Part of a small language model's weights.
Size: 8 layers, width 320, 2 heads of 64, MLP 1280 ReLU, vocabulary 11971, 11.9M parameters.
Architecture: LayerNorm before each block, learned positions, biases, tied embeddings.
Training: a variant of Muon for these matrices, 247M tokens, 8508 steps.
Each number is 50 + 10 x the weight over its row's rms, rounded and kept within 0 to 99. Layers, rows and columns count from 0. The size before them is the row's rms in percent of the matrix's.

# v: layer 2 attention value, 128x320, rms 0.0833, rows 43-63, columns 256-319
# o: layer 2 attention output (transposed), 128x320, rms 0.181, rows 43-63, columns 256-319
# q: layer 2 attention query, 128x320, rms 0.0705, rows 64-95, columns 256-319
# k: layer 2 attention key, 128x320, rms 0.0658, rows 64-94, columns 256-319
v43 096:46 61 48 46 62 37 49 52 44 46 57 62 54 45 49 44 66 39 61 39 57 56 48 54 62 67 55 28 35 50 69 51 56 52 55 50 37 47 40 42 66 67 27 34 67 67 57 58 70 47 42 39 44 36 39 55 44 50 54 58 52 33 49 52
o43 094:65 46 51 33 64 70 48 46 61 49 45 39 39 60 65 59 36 41 25 57 50 46 51 48 48 50 35 65 70 35 48 48 50 47 48 42 55 42 49 73 39 41 70 53 42 47 52 57 29 67 51 52 42 56 39 57 55 58 42 39 54 49 63 45
v44 097:56 45 31 35 29 41 57 53 66 60 55 53 59 49 31 57 58 54 41 55 59 43 47 43 49 27 44 50 52 55 52 56 57 46 62 52 74 48 53 59 50 49 46 33 50 56 41 63 41 37 44 56 51 61 51 49 44 48 61 71 50 59 45 56
o44 088:43 30 33 61 63 43 55 30 56 43 33 48 47 38 52 40 44 47 64 54 39 46 40 63 43 59 43 47 52 66 56 49 37 53 54 54 43 57 40 49 43 65 57 53 49 43 47 55 51 57 47 49 56 41 41 57 55 53 51 47 56 49 52 51
v45 092:45 65 54 54 66 34 60 38 33 50 60 57 33 37 75 42 41 42 66 46 59 61 47 56 41 57 49 59 59 51 69 60 53 46 58 51 45 42 57 62 47 38 69 39 40 47 44 33 52 52 85 45 52 56 45 69 54 53 38 47 46 50 48 55
o45 087:61 24 38 61 27 48 50 56 57 51 59 57 48 54 46 69 53 64 36 44 41 59 43 49 44 33 32 37 45 36 45 34 41 45 60 56 64 58 53 52 75 30 32 36 49 55 46 55 49 51 36 61 51 42 49 41 36 53 52 55 52 44 42 50
v46 094:57 40 64 56 39 57 73 54 41 60 55 41 49 56 43 58 47 54 36 62 59 50 63 58 46 62 62 58 58 66 44 66 66 46 58 57 41 57 49 38 63 75 42 54 52 31 58 51 37 24 29 58 43 62 50 44 56 66 39 56 55 37 61 46
o46 093:48 47 41 50 56 40 39 36 53 60 47 57 42 54 53 50 44 53 44 51 43 60 44 51 61 18 40 52 65 61 38 49 53 49 55 54 56 59 39 45 48 48 55 55 63 49 58 47 50 70 62 50 50 30 60 40 38 38 53 47 47 56 46 58
v47 097:33 64 36 55 51 34 43 49 54 61 36 48 54 61 54 51 64 51 60 61 32 62 51 56 42 59 63 44 67 63 49 30 56 69 45 66 45 57 68 39 59 27 53 37 41 70 39 49 48 58 64 47 49 49 55 29 41 55 68 55 65 53 56 37
o47 089:68 44 54 44 49 57 62 58 44 46 63 74 52 51 56 57 34 59 59 46 49 52 52 49 50 49 38 68 52 44 46 53 48 42 64 43 34 65 39 60 59 51 41 64 38 43 49 50 41 44 38 52 58 61 53 58 45 44 49 60 52 51 50 57
v48 093:69 50 35 26 40 61 46 51 54 51 55 58 38 48 38 47 59 60 53 48 55 47 52 52 41 46 59 39 40 65 66 38 59 44 34 57 62 56 45 58 44 53 50 49 40 30 65 57 49 58 59 52 48 44 39 45 57 51 61 47 33 50 53 44
o48 091:49 43 58 50 53 42 59 55 41 41 52 55 44 33 59 54 41 50 39 48 53 41 50 49 69 47 54 62 52 51 36 68 46 60 66 50 60 46 37 58 45 64 32 60 70 67 36 46 56 39 47 51 47 66 65 54 67 42 48 35 68 54 45 51
v49 095:42 47 31 35 53 44 35 53 38 36 40 44 42 42 59 85 44 50 72 52 42 65 47 53 46 29 58 39 58 47 30 47 64 43 58 43 51 60 52 50 46 40 66 70 48 50 47 45 45 59 62 41 64 53 64 41 58 53 49 45 59 43 49 43
o49 090:62 58 48 58 52 54 60 38 45 67 53 43 30 41 43 34 57 58 43 58 41 61 60 47 67 69 43 50 51 37 63 38 30 70 49 62 64 55 50 50 35 49 46 36 38 54 45 57 54 67 41 45 42 45 41 48 65 45 42 49 56 55 26 57
v50 098:50 54 48 58 45 36 52 40 35 51 38 64 56 30 54 60 46 44 54 45 42 46 58 51 37 43 63 54 40 63 48 60 50 43 56 51 32 48 57 30 56 64 43 55 49 31 50 44 33 52 41 49 36 67 57 56 45 55 41 59 61 49 47 68
o50 096:38 48 61 52 55 61 43 47 45 58 53 44 43 48 42 44 53 41 36 43 51 46 47 62 60 61 41 60 48 44 60 43 41 56 26 41 58 36 60 60 47 38 69 49 64 49 59 50 63 55 39 74 50 56 51 45 64 41 50 43 42 54 35 55
v51 100:28 64 44 58 58 53 46 38 36 58 54 32 64 42 50 55 35 61 54 54 36 45 31 50 47 63 58 64 42 41 39 45 51 59 43 49 48 41 57 66 55 46 38 64 42 48 54 40 60 52 69 58 46 51 59 43 47 48 52 34 67 68 40 43
o51 096:80 46 66 36 45 42 38 43 57 38 51 33 53 51 49 39 42 40 63 55 49 48 59 62 48 71 30 35 43 40 62 47 48 47 35 52 50 41 58 50 48 57 42 51 59 56 41 56 45 56 50 30 44 36 50 73 57 43 64 54 49 46 53 50
v52 094:64 50 58 49 48 62 54 46 55 49 37 66 39 31 56 60 58 44 47 64 46 41 33 56 43 46 45 43 52 33 49 51 47 61 50 47 57 67 60 49 50 51 62 50 55 51 45 80 60 27 56 49 44 27 51 43 65 39 53 31 43 43 45 40
o52 097:47 39 57 42 56 51 60 39 56 60 61 42 50 56 41 52 46 51 62 73 70 47 52 47 56 55 64 45 44 59 64 44 51 36 49 24 33 31 51 52 47 52 58 65 39 55 47 48 40 65 42 60 67 46 45 69 56 48 47 54 58 53 49 66
v53 092:37 49 54 54 65 56 48 62 55 52 40 53 54 55 47 47 42 26 59 47 50 64 66 42 29 59 63 48 57 59 33 65 57 43 54 49 68 61 41 52 27 51 40 68 30 67 56 53 43 33 42 40 61 54 43 52 49 45 43 53 55 51 48 57
o53 089:52 65 46 42 54 47 40 49 44 44 42 61 53 44 51 64 50 70 52 47 55 24 48 63 53 60 50 46 32 55 65 55 34 57 40 64 45 56 68 53 61 45 59 44 47 36 52 54 40 55 52 43 47 58 52 40 65 58 53 62 47 62 37 43
v54 100:51 31 57 37 66 43 30 54 53 36 39 48 41 60 45 44 55 53 56 43 59 64 59 59 51 46 49 45 39 55 40 50 44 63 39 49 48 57 32 48 41 41 60 40 61 36 39 39 54 39 42 47 70 60 39 68 47 46 59 38 49 68 49 58
o54 094:49 68 52 36 46 48 52 48 55 76 64 46 55 44 61 46 51 58 58 57 44 46 49 32 51 57 68 48 48 70 52 48 56 37 53 44 59 34 64 43 51 62 57 50 35 47 43 52 41 52 44 72 36 61 42 36 59 61 50 62 36 41 54 57
v55 093:49 45 50 51 60 52 41 48 73 51 50 54 49 45 42 52 39 47 44 36 43 63 55 43 49 46 30 63 44 32 49 36 36 57 57 47 47 54 45 48 43 45 41 44 42 57 33 53 43 57 40 39 58 61 38 43 66 40 43 34 35 58 40 56
o55 093:43 66 64 40 31 52 42 42 43 39 42 51 34 54 40 52 59 54 53 67 45 53 39 58 42 58 60 55 50 46 47 64 63 37 53 62 44 32 53 50 63 43 59 48 57 64 64 63 46 55 61 58 51 48 66 40 41 62 52 43 66 52 44 56
v56 092:48 45 55 62 24 38 48 58 33 63 63 34 54 47 46 55 62 51 55 51 40 48 40 52 60 38 44 54 43 52 44 49 64 47 39 51 38 55 56 49 48 57 41 41 40 30 40 37 58 46 64 37 54 53 52 49 52 56 67 61 34 41 60 47
o56 088:50 47 42 46 58 68 53 53 64 44 55 50 48 60 40 35 51 49 44 37 49 39 47 73 63 41 58 44 49 25 67 44 24 53 44 54 57 43 60 32 30 46 53 56 49 71 40 63 46 41 54 51 54 40 49 59 52 65 63 48 65 70 38 60
v57 095:43 63 44 49 41 59 49 40 41 50 48 47 45 35 51 59 57 41 39 53 49 51 61 44 52 52 57 32 38 39 50 40 38 41 59 47 62 50 56 50 38 62 77 42 72 48 52 40 65 46 41 45 46 41 51 73 33 48 50 60 33 54 53 54
o57 089:42 35 39 52 48 46 60 49 42 56 54 47 54 64 57 42 64 52 62 29 42 46 47 55 50 62 44 48 67 52 58 50 69 51 55 43 57 45 52 62 60 42 30 44 42 58 35 55 31 58 51 64 44 51 47 61 59 55 46 40 66 40 62 52
v58 104:60 46 53 55 60 77 57 59 70 56 47 39 51 51 42 45 58 38 51 50 51 69 30 35 39 55 41 48 52 45 51 57 51 47 58 57 55 36 42 36 43 44 55 72 34 60 46 38 44 60 38 32 42 59 49 45 50 37 60 54 40 57 60 74
o58 104:32 49 58 62 63 35 47 50 54 45 55 49 45 35 53 74 36 62 55 45 50 38 69 53 58 46 54 50 44 46 59 56 53 54 42 37 51 64 57 59 56 46 51 42 45 38 63 63 58 41 58 62 38 43 56 46 51 61 57 53 62 61 56 64
v59 102:37 46 47 48 41 37 49 59 38 37 78 55 57 51 58 69 68 47 61 41 56 49 58 76 46 51 50 44 47 41 36 42 44 37 54 64 54 51 56 58 53 57 56 46 45 51 37 67 44 59 44 56 33 47 42 50 52 41 25 40 57 30 58 50
o59 100:59 48 39 55 43 51 44 56 59 52 28 52 22 50 37 31 37 56 38 57 36 45 57 50 58 44 78 43 46 48 54 63 33 81 59 39 51 56 34 48 55 39 44 71 42 32 57 49 56 59 38 51 53 46 41 59 49 50 55 50 50 71 30 64
v60 093:62 39 56 39 64 57 44 54 46 45 61 56 54 61 58 60 61 37 28 53 36 58 55 42 46 38 35 50 28 49 41 37 54 57 57 60 47 54 48 51 53 44 35 56 45 53 45 47 66 55 49 46 36 50 57 40 30 56 63 33 43 64 57 52
o60 094:57 40 52 52 46 48 53 34 48 45 40 35 47 48 50 46 17 47 59 47 48 38 55 56 55 73 68 58 53 53 82 52 48 35 49 30 52 46 66 44 47 63 57 51 47 47 57 66 45 56 59 38 44 47 53 42 53 57 45 64 35 44 63 52
v61 097:54 48 58 56 42 42 62 53 18 40 68 69 39 41 52 40 41 42 55 57 49 45 52 53 41 38 61 59 37 55 71 48 50 40 51 52 55 43 66 62 58 55 56 45 37 35 54 38 71 35 43 56 53 42 54 62 57 54 58 58 62 35 43 60
o61 097:55 49 48 43 54 47 47 46 52 68 42 43 57 68 41 45 45 53 45 49 45 63 43 50 59 36 41 44 61 51 54 31 40 56 25 57 61 69 56 38 46 44 43 53 52 42 53 40 51 54 47 54 43 57 45 49 41 57 32 44 56 71 52 32
v62 096:50 37 54 57 68 58 35 50 50 46 44 61 54 41 35 44 47 58 69 53 60 39 37 69 39 53 49 63 67 45 60 39 42 50 43 67 52 60 57 47 59 53 41 69 48 51 65 49 52 59 45 57 38 53 63 45 57 44 59 42 59 55 43 61
o62 092:31 43 52 45 58 52 47 50 60 54 58 34 44 46 52 62 33 49 44 47 78 50 77 43 38 58 54 35 37 57 28 62 58 48 39 46 55 56 39 39 38 48 57 47 35 49 51 44 45 26 36 47 72 35 63 42 46 50 40 59 43 55 48 32
v63 088:62 62 62 55 58 48 57 45 50 53 75 40 48 56 40 46 56 56 49 62 62 44 44 60 44 40 45 46 45 42 44 44 54 51 54 41 25 38 49 43 44 69 39 51 61 34 45 70 46 62 52 44 50 63 37 57 55 46 64 49 65 70 58 39
o63 088:56 53 38 33 64 69 60 38 58 54 34 51 58 47 62 56 57 39 42 39 47 40 47 43 52 51 54 48 52 33 54 49 40 47 48 62 59 62 39 41 40 39 62 45 49 47 53 53 69 42 52 36 34 41 55 44 58 58 54 42 50 55 37 56
q64 096:77 60 51 45 44 51 42 53 59 47 44 53 41 52 28 44 53 45 49 50 63 40 68 50 49 44 57 56 54 44 46 52 41 67 40 54 59 33 46 29 37 54 45 45 49 62 43 62 45 61 48 63 41 47 56 80 50 50 55 48 57 31 34 46
k64 098:31 51 40 63 54 40 47 50 55 48 49 50 61 56 71 72 47 49 43 51 40 68 29 45 59 48 39 42 33 60 53 46 52 41 63 35 47 80 61 69 72 48 66 51 46 52 66 35 54 50 54 36 55 47 49 11 46 58 41 44 43 68 61 49
q65 106:48 45 55 63 50 43 65 64 51 54 47 45 53 57 49 28 41 38 59 61 49 44 52 43 76 56 41 53 28 59 44 55 56 55 49 49 57 56 52 41 71 46 49 43 51 44 49 45 50 53 63 61 75 47 63 67 79 41 42 40 61 37 61 54
k65 104:47 53 50 48 53 60 41 51 68 48 56 36 48 52 54 66 46 58 15 54 42 61 52 47 33 48 62 51 68 41 53 55 35 37 60 44 53 55 34 47 37 52 45 56 46 63 60 49 54 59 39 38 23 37 41 32 41 72 63 46 31 51 38 61
q66 097:46 50 61 46 51 61 54 36 52 40 52 59 61 55 69 59 57 48 48 48 41 37 54 35 59 66 36 43 42 42 48 69 56 42 56 43 58 50 61 43 71 61 44 54 51 50 41 51 53 61 46 44 70 34 55 42 74 61 56 51 46 41 58 58
k66 092:60 55 53 55 59 34 42 56 52 59 53 47 51 46 43 44 47 53 42 49 62 50 47 65 50 28 58 70 65 42 42 37 35 52 37 53 44 60 47 53 30 53 42 64 58 54 53 49 50 57 45 62 40 55 45 52 34 50 44 48 43 65 55 41
q67 095:35 44 48 38 37 67 31 43 49 57 54 42 42 54 41 47 53 56 57 37 63 35 34 47 36 52 40 52 51 40 58 62 38 51 38 57 53 40 52 71 47 45 37 57 44 59 52 48 51 34 44 44 39 45 47 44 53 58 44 47 43 44 46 69
k67 094:61 63 54 75 57 28 61 54 38 33 38 53 55 52 60 43 47 50 34 36 46 65 60 66 55 57 58 43 47 62 54 44 58 44 51 33 56 61 41 31 54 50 47 45 51 44 45 60 47 47 51 65 51 47 50 44 35 49 34 56 43 58 30 45
q68 097:54 63 34 62 65 55 46 40 75 32 52 59 55 58 57 59 41 35 64 52 61 57 44 58 53 50 61 41 64 69 41 39 41 62 50 36 46 51 50 41 57 50 49 44 49 50 59 47 56 57 54 62 60 46 61 47 57 48 43 54 50 40 41 62
k68 095:45 50 55 49 58 47 48 52 43 67 42 48 58 49 31 49 40 66 41 52 43 52 50 55 60 63 39 55 42 41 41 55 41 43 37 49 55 61 44 63 41 52 36 40 50 51 48 64 33 40 54 51 36 50 37 33 58 40 45 38 52 52 59 56
q69 100:60 39 63 74 39 44 45 60 50 41 34 52 47 43 57 51 54 60 35 33 39 63 49 45 53 47 50 38 56 54 60 35 69 61 37 45 58 39 38 51 45 31 54 61 49 39 46 45 64 36 46 36 40 46 49 64 48 57 57 39 46 46 43 48
k69 097:62 57 34 39 55 58 65 43 43 56 68 52 51 56 35 45 61 47 75 49 59 40 48 45 54 43 49 60 38 56 60 73 50 44 65 55 39 67 67 23 58 64 59 52 56 61 56 51 27 57 40 54 61 50 48 51 51 46 42 61 55 51 55 40
q70 104:50 54 50 62 47 55 53 51 54 58 68 74 54 63 50 46 54 42 56 55 43 42 64 56 53 53 43 51 58 39 63 38 42 46 49 48 53 63 66 43 53 34 44 60 46 58 35 47 50 57 37 25 36 53 51 54 53 46 54 39 46 53 48 44
k70 099:55 40 39 49 55 48 58 36 45 43 28 37 48 40 32 49 42 53 65 47 58 58 61 53 36 43 48 54 49 63 37 57 50 74 44 54 63 54 44 45 54 60 69 45 55 52 65 55 35 46 58 63 69 63 46 51 59 45 49 46 60 37 42 56
q71 102:56 50 68 53 64 27 40 53 76 60 50 45 52 44 51 52 66 55 28 46 41 53 46 45 64 67 48 54 47 59 62 50 57 28 45 46 45 40 52 60 44 62 32 46 54 62 60 53 64 48 45 39 61 37 35 54 48 55 48 53 33 43 50 60
k71 099:51 57 54 59 46 58 49 57 62 49 43 43 65 55 42 37 49 47 46 22 63 51 54 47 44 39 45 55 55 31 49 42 61 60 54 50 56 63 46 48 52 66 48 62 54 47 47 44 63 54 58 63 34 47 62 45 47 53 48 60 57 62 59 49
q72 090:48 49 45 47 38 35 62 55 58 36 58 61 42 57 62 52 49 30 51 50 33 35 43 56 47 44 60 46 66 58 69 57 51 55 43 56 49 39 48 55 47 61 62 49 45 58 56 34 63 48 43 46 41 39 49 66 55 34 43 51 59 31 57 54
k72 091:42 40 60 56 59 55 50 53 21 58 59 38 53 33 42 53 49 61 50 57 63 76 47 49 39 54 55 60 46 46 37 34 46 36 66 43 51 57 47 42 54 51 42 62 60 46 39 55 36 45 71 56 57 66 55 58 47 50 57 41 49 43 47 42
q73 098:43 58 56 65 35 66 54 58 57 33 46 45 54 70 55 51 36 41 51 45 55 72 44 50 52 39 55 42 35 47 41 37 64 49 40 38 49 61 69 50 49 44 59 50 63 47 42 51 48 78 50 25 65 58 46 44 56 48 58 51 47 33 59 40
k73 098:53 46 51 43 76 41 51 40 49 56 50 59 36 36 51 55 47 75 45 52 48 41 57 47 52 64 51 47 63 43 53 64 27 63 66 58 54 46 41 52 49 59 30 49 36 42 67 52 53 31 49 78 41 36 54 42 53 68 48 52 56 61 49 56
q74 095:48 56 72 40 57 47 43 54 55 56 36 62 59 45 51 48 57 61 47 55 50 51 49 50 44 48 56 54 51 47 38 42 78 36 46 50 51 61 48 74 44 47 43 52 49 52 61 41 56 45 41 55 36 41 40 27 70 67 45 57 45 44 41 57
k74 092:46 47 53 72 53 53 57 56 46 52 57 43 52 58 45 65 44 50 43 40 56 33 44 49 48 57 54 46 36 67 68 56 40 62 58 53 40 39 51 38 42 70 46 41 54 47 38 51 50 53 54 36 51 52 67 55 31 35 37 49 29 55 59 48
q75 107:50 46 46 30 38 44 55 41 42 37 36 70 43 56 28 45 60 47 75 77 44 70 52 50 47 47 50 33 42 62 43 41 40 39 47 47 52 61 65 49 63 46 59 45 42 42 33 62 55 60 58 50 41 77 42 50 35 48 48 37 52 40 46 30
k75 095:47 48 39 66 55 48 49 43 57 59 65 51 48 51 69 58 26 56 54 42 43 24 49 44 48 44 43 67 55 50 53 52 58 69 54 49 50 41 28 46 48 51 55 44 48 51 65 36 30 57 52 60 46 48 47 57 81 47 66 49 54 50 46 57
q76 095:53 60 53 56 56 39 39 54 62 39 40 58 55 35 46 52 46 44 60 55 39 39 62 51 58 49 56 44 49 45 55 37 59 53 49 61 66 36 51 53 60 53 58 51 47 65 33 35 38 50 36 47 43 54 59 64 45 33 54 46 56 42 43 40
k76 097:42 35 51 46 45 49 66 48 47 58 60 47 58 65 57 52 45 54 46 52 63 62 40 57 33 40 51 60 38 56 29 70 49 57 51 32 42 63 47 45 42 57 49 47 55 35 61 52 50 47 69 53 59 45 35 38 67 64 55 47 48 46 64 54
q77 104:44 26 51 58 51 64 44 33 56 42 61 56 57 53 42 66 30 49 69 58 57 58 51 41 56 55 46 46 66 47 35 53 43 66 51 51 55 45 55 30 39 52 62 38 55 52 41 46 41 47 74 51 48 75 70 64 56 40 54 47 41 40 46 40
k77 097:56 66 41 42 49 31 54 63 49 49 43 53 47 56 57 47 46 49 38 53 44 50 48 61 55 36 59 42 35 59 55 41 47 38 42 48 51 63 43 69 75 37 48 61 60 45 74 54 59 63 36 54 52 44 34 39 59 58 48 23 57 50 50 45
q78 114:55 48 49 51 36 56 52 50 20 43 52 64 54 41 38 55 41 51 57 18 45 47 50 64 49 33 50 61 68 48 48 57 55 67 53 58 50 41 72 49 50 46 54 56 43 34 45 57 35 43 35 36 52 72 47 65 37 52 55 66 56 65 51 45
k78 102:48 35 36 42 64 42 56 40 72 41 56 71 36 60 62 51 43 53 79 78 68 62 53 32 52 56 52 18 41 53 38 48 47 57 35 54 57 50 48 46 55 49 71 49 73 56 37 42 52 57 65 61 36 72 48 51 61 39 53 34 50 40 42 21
q79 097:60 47 48 32 33 53 42 38 72 50 43 42 39 54 75 62 32 61 45 52 56 40 43 57 44 38 42 49 32 60 51 53 41 47 49 59 55 57 48 39 55 29 43 33 47 43 63 52 52 46 38 60 49 41 37 39 55 47 48 45 73 42 56 39
k79 092:52 56 48 56 76 46 56 53 33 49 57 43 65 34 34 41 55 44 39 43 33 52 33 31 46 52 63 48 55 50 56 47 60 46 39 38 51 47 31 63 47 82 52 58 48 50 32 47 49 45 63 40 58 47 53 55 47 54 67 42 21 59 46 52
q80 095:66 55 53 48 52 39 60 47 36 59 71 39 54 54 54 53 52 45 69 52 44 51 48 43 43 49 45 40 53 74 78 50 59 56 57 38 41 58 42 63 47 51 63 65 27 54 26 46 52 50 46 40 39 55 59 54 50 55 41 58 66 38 46 50
k80 096:34 37 47 48 46 61 52 59 59 48 45 65 37 38 40 55 51 54 32 56 68 63 45 57 58 44 57 64 50 35 32 41 51 51 38 54 52 43 56 49 48 53 50 40 75 53 73 54 55 43 53 54 49 54 32 55 58 33 55 53 35 43 59 38
q81 096:61 43 48 56 47 49 64 41 34 55 53 55 50 55 56 47 49 47 55 29 42 58 52 62 44 61 27 55 58 47 33 56 61 60 41 48 64 50 58 43 63 40 63 60 42 55 56 44 52 44 46 46 54 55 23 57 52 50 51 45 61 45 47 37
k81 093:37 55 50 44 49 36 43 54 66 45 49 64 59 37 32 57 42 52 54 87 68 43 51 53 59 38 52 54 52 47 50 55 44 48 50 45 41 59 48 54 36 51 46 58 57 43 38 57 47 57 47 57 29 78 72 47 41 53 46 41 37 56 51 51
q82 102:68 48 54 40 68 67 43 41 62 71 25 42 47 63 48 59 48 31 48 39 55 52 55 41 61 64 46 53 50 60 56 43 53 32 41 55 41 54 35 59 54 40 27 54 56 44 45 58 46 57 54 42 47 41 35 53 50 46 57 66 41 45 55 59
k82 093:54 47 46 67 34 41 45 47 54 51 59 41 52 42 45 27 67 67 53 46 54 48 45 47 45 37 66 50 45 33 34 45 58 64 68 48 48 52 50 38 53 44 65 51 41 51 65 65 53 37 40 57 58 49 66 43 46 67 43 50 67 43 44 40
q83 099:58 66 48 63 63 59 63 56 47 65 58 56 55 48 54 49 58 59 41 84 55 45 62 67 40 64 47 44 40 63 60 51 38 42 58 46 62 44 49 60 60 33 48 49 66 41 43 46 49 80 52 50 54 46 48 51 55 45 28 35 23 28 46 49
k83 096:38 43 57 43 36 45 43 54 57 38 44 43 46 32 31 52 45 48 60 24 57 60 38 41 58 44 57 57 45 48 46 46 60 54 59 62 50 48 45 42 57 72 53 63 48 58 65 50 52 34 50 46 45 56 55 40 48 61 67 62 56 52 49 55
q84 091:41 44 78 58 68 52 42 58 40 34 39 59 33 38 37 40 49 43 44 58 53 42 38 67 68 49 37 27 46 56 63 46 49 51 44 35 50 37 60 50 55 48 44 71 49 63 49 54 65 44 49 48 45 57 30 58 55 50 31 75 43 54 48 52
k84 090:54 41 36 44 28 40 56 52 45 66 63 49 69 54 57 50 60 40 49 30 58 54 62 40 25 58 59 69 63 36 48 52 43 43 49 52 43 60 44 56 48 41 60 38 52 36 47 45 31 54 56 49 44 42 59 53 32 45 74 36 49 51 55 51
q85 102:55 45 46 43 39 33 51 46 45 42 59 45 52 45 45 43 56 58 77 70 63 47 50 51 54 41 57 52 53 52 47 47 41 54 59 67 48 40 44 34 50 58 67 54 50 49 42 49 29 57 49 56 43 54 60 47 62 55 56 57 50 42 50 31
k85 099:51 50 44 56 59 57 60 49 63 48 44 69 28 58 46 57 42 38 44 50 53 54 48 40 52 65 45 50 47 50 47 59 57 53 44 33 47 57 76 44 65 54 43 44 52 46 59 54 67 64 65 47 51 63 43 63 36 30 49 32 62 39 48 50
q86 098:63 57 77 46 42 48 60 35 54 45 56 51 71 54 33 67 48 54 37 43 66 37 51 52 49 45 58 38 52 65 56 38 44 49 39 52 48 52 62 56 70 68 52 57 54 58 36 62 39 33 60 68 43 46 53 54 65 58 62 59 44 58 56 54
k86 099:55 43 33 56 39 51 30 60 40 57 38 62 41 59 64 34 45 41 58 47 46 63 47 53 45 54 37 53 39 34 27 57 34 54 67 52 45 52 39 54 32 49 48 54 50 39 55 39 58 57 47 31 52 52 40 57 30 42 39 49 43 61 48 49
q87 116:49 50 33 49 33 65 38 47 60 47 53 69 62 48 54 48 37 57 77 73 56 50 49 51 60 49 49 46 57 53 45 48 41 67 51 55 38 46 59 35 46 47 62 55 49 44 66 43 40 42 41 40 42 70 40 71 48 48 49 47 60 49 48 32
k87 105:49 40 59 48 77 39 66 55 61 51 52 40 33 61 39 49 40 36 61 57 57 44 51 47 41 46 33 54 53 55 43 57 47 65 36 48 65 61 54 54 48 43 54 30 53 49 44 63 44 75 52 60 57 67 61 41 61 38 61 44 48 36 51 36
q88 106:46 50 30 35 42 31 72 33 41 50 44 62 53 53 48 38 45 45 49 45 46 56 51 50 56 54 63 36 53 33 47 41 46 54 46 60 58 47 58 55 49 50 64 60 65 45 53 63 33 67 42 33 45 51 50 68 44 43 37 48 54 55 47 34
k88 103:67 58 52 65 49 67 34 71 61 47 43 52 44 55 43 68 47 51 72 63 73 47 35 53 53 38 44 52 60 61 37 44 42 65 31 42 35 57 50 54 50 55 48 38 38 44 49 37 64 50 62 66 49 73 33 32 68 57 56 54 64 46 46 38
q89 100:44 51 47 55 71 39 55 56 71 62 48 48 78 64 51 62 41 37 42 60 49 51 55 30 56 26 49 56 46 57 65 45 63 40 62 46 61 50 56 44 56 48 43 29 39 55 63 61 55 61 59 51 45 29 56 38 46 56 43 45 48 47 52 48
k89 094:54 45 58 53 41 56 43 48 42 52 53 36 28 53 54 47 64 65 23 33 38 48 51 63 33 71 49 46 58 28 47 48 52 70 58 55 49 54 42 53 49 56 38 65 62 54 57 39 60 38 59 35 59 60 52 55 45 49 43 65 39 41 56 64
q90 099:44 45 34 43 50 53 51 60 57 52 61 51 61 48 67 39 21 63 49 62 57 62 54 40 29 57 49 53 39 57 51 55 58 43 28 45 54 61 52 65 43 53 43 53 66 49 28 58 59 46 39 53 44 56 42 46 68 46 69 42 51 69 48 73
k90 098:54 58 63 66 66 42 47 43 51 56 55 38 51 55 35 49 58 43 46 47 46 34 40 52 62 55 47 49 66 56 44 53 41 49 66 53 51 38 43 29 50 60 39 56 31 53 70 42 43 56 69 49 53 19 55 55 50 62 34 39 43 34 50 47
q91 110:57 40 49 38 37 49 66 51 48 49 45 61 46 44 42 60 63 46 77 62 64 58 48 52 63 35 63 46 44 49 62 61 33 61 48 41 57 44 49 43 54 52 64 56 54 51 50 55 39 53 40 52 53 61 39 54 48 58 59 55 56 59 50 29
k91 102:45 56 49 66 63 45 46 62 54 38 66 53 44 67 45 57 31 55 49 62 58 49 57 55 51 63 45 45 55 58 29 38 56 64 44 36 49 53 71 50 53 51 54 46 53 35 52 52 51 49 61 57 49 51 61 57 53 45 52 47 60 33 65 45
q92 100:51 57 55 59 60 70 42 48 58 47 65 31 37 47 53 60 50 38 53 32 35 44 55 44 46 40 49 56 58 52 52 50 58 53 57 65 39 42 52 52 51 57 51 29 29 41 51 58 59 41 47 45 38 30 47 56 54 54 43 52 52 57 42 42
k92 096:47 59 50 33 30 35 49 54 40 54 36 50 52 49 52 30 50 57 38 32 53 61 41 58 40 48 67 54 35 49 73 59 50 30 45 60 59 58 41 55 47 43 41 71 63 60 45 48 54 56 50 59 58 74 42 72 36 46 44 45 48 53 52 63
q93 096:30 57 54 51 54 51 51 54 53 59 20 47 50 52 43 53 66 51 29 46 46 27 55 39 33 45 45 61 37 46 35 49 55 35 55 61 58 41 30 44 49 42 42 50 42 53 42 48 59 66 69 57 52 48 50 48 68 35 43 44 51 58 55 62
k93 089:59 58 61 59 46 47 55 69 56 55 62 52 36 56 69 60 50 57 57 43 55 70 45 42 58 43 58 50 51 48 63 60 51 46 47 44 35 60 75 57 43 58 47 50 66 49 64 55 56 33 26 41 64 61 55 43 44 73 43 57 46 41 47 39
q94 099:47 58 51 44 52 54 40 55 37 68 37 43 60 55 63 50 39 48 31 54 57 53 52 62 55 43 52 72 31 59 51 57 46 27 50 41 39 52 48 48 41 57 49 59 64 59 42 62 61 37 47 34 44 25 53 63 51 61 19 65 55 61 57 66
k94 098:57 45 53 63 44 38 41 43 49 35 58 51 55 41 46 54 80 48 55 28 45 52 58 36 60 63 53 23 62 38 62 27 59 51 50 65 59 51 55 62 41 53 47 52 36 50 52 35 45 63 52 68 55 55 45 34 22 45 59 62 40 58 51 59
q95 100:46 51 57 46 52 47 59 46 46 66 53 65 49 30 52 49 38 59 53 59 58 62 49 30 40 58 37 36 39 55 36 48 33 51 51 52 64 25 57 53 60 43 50 42 60 46 52 71 39 53 57 63 40 77 47 52 70 35 64 43 53 56 61 45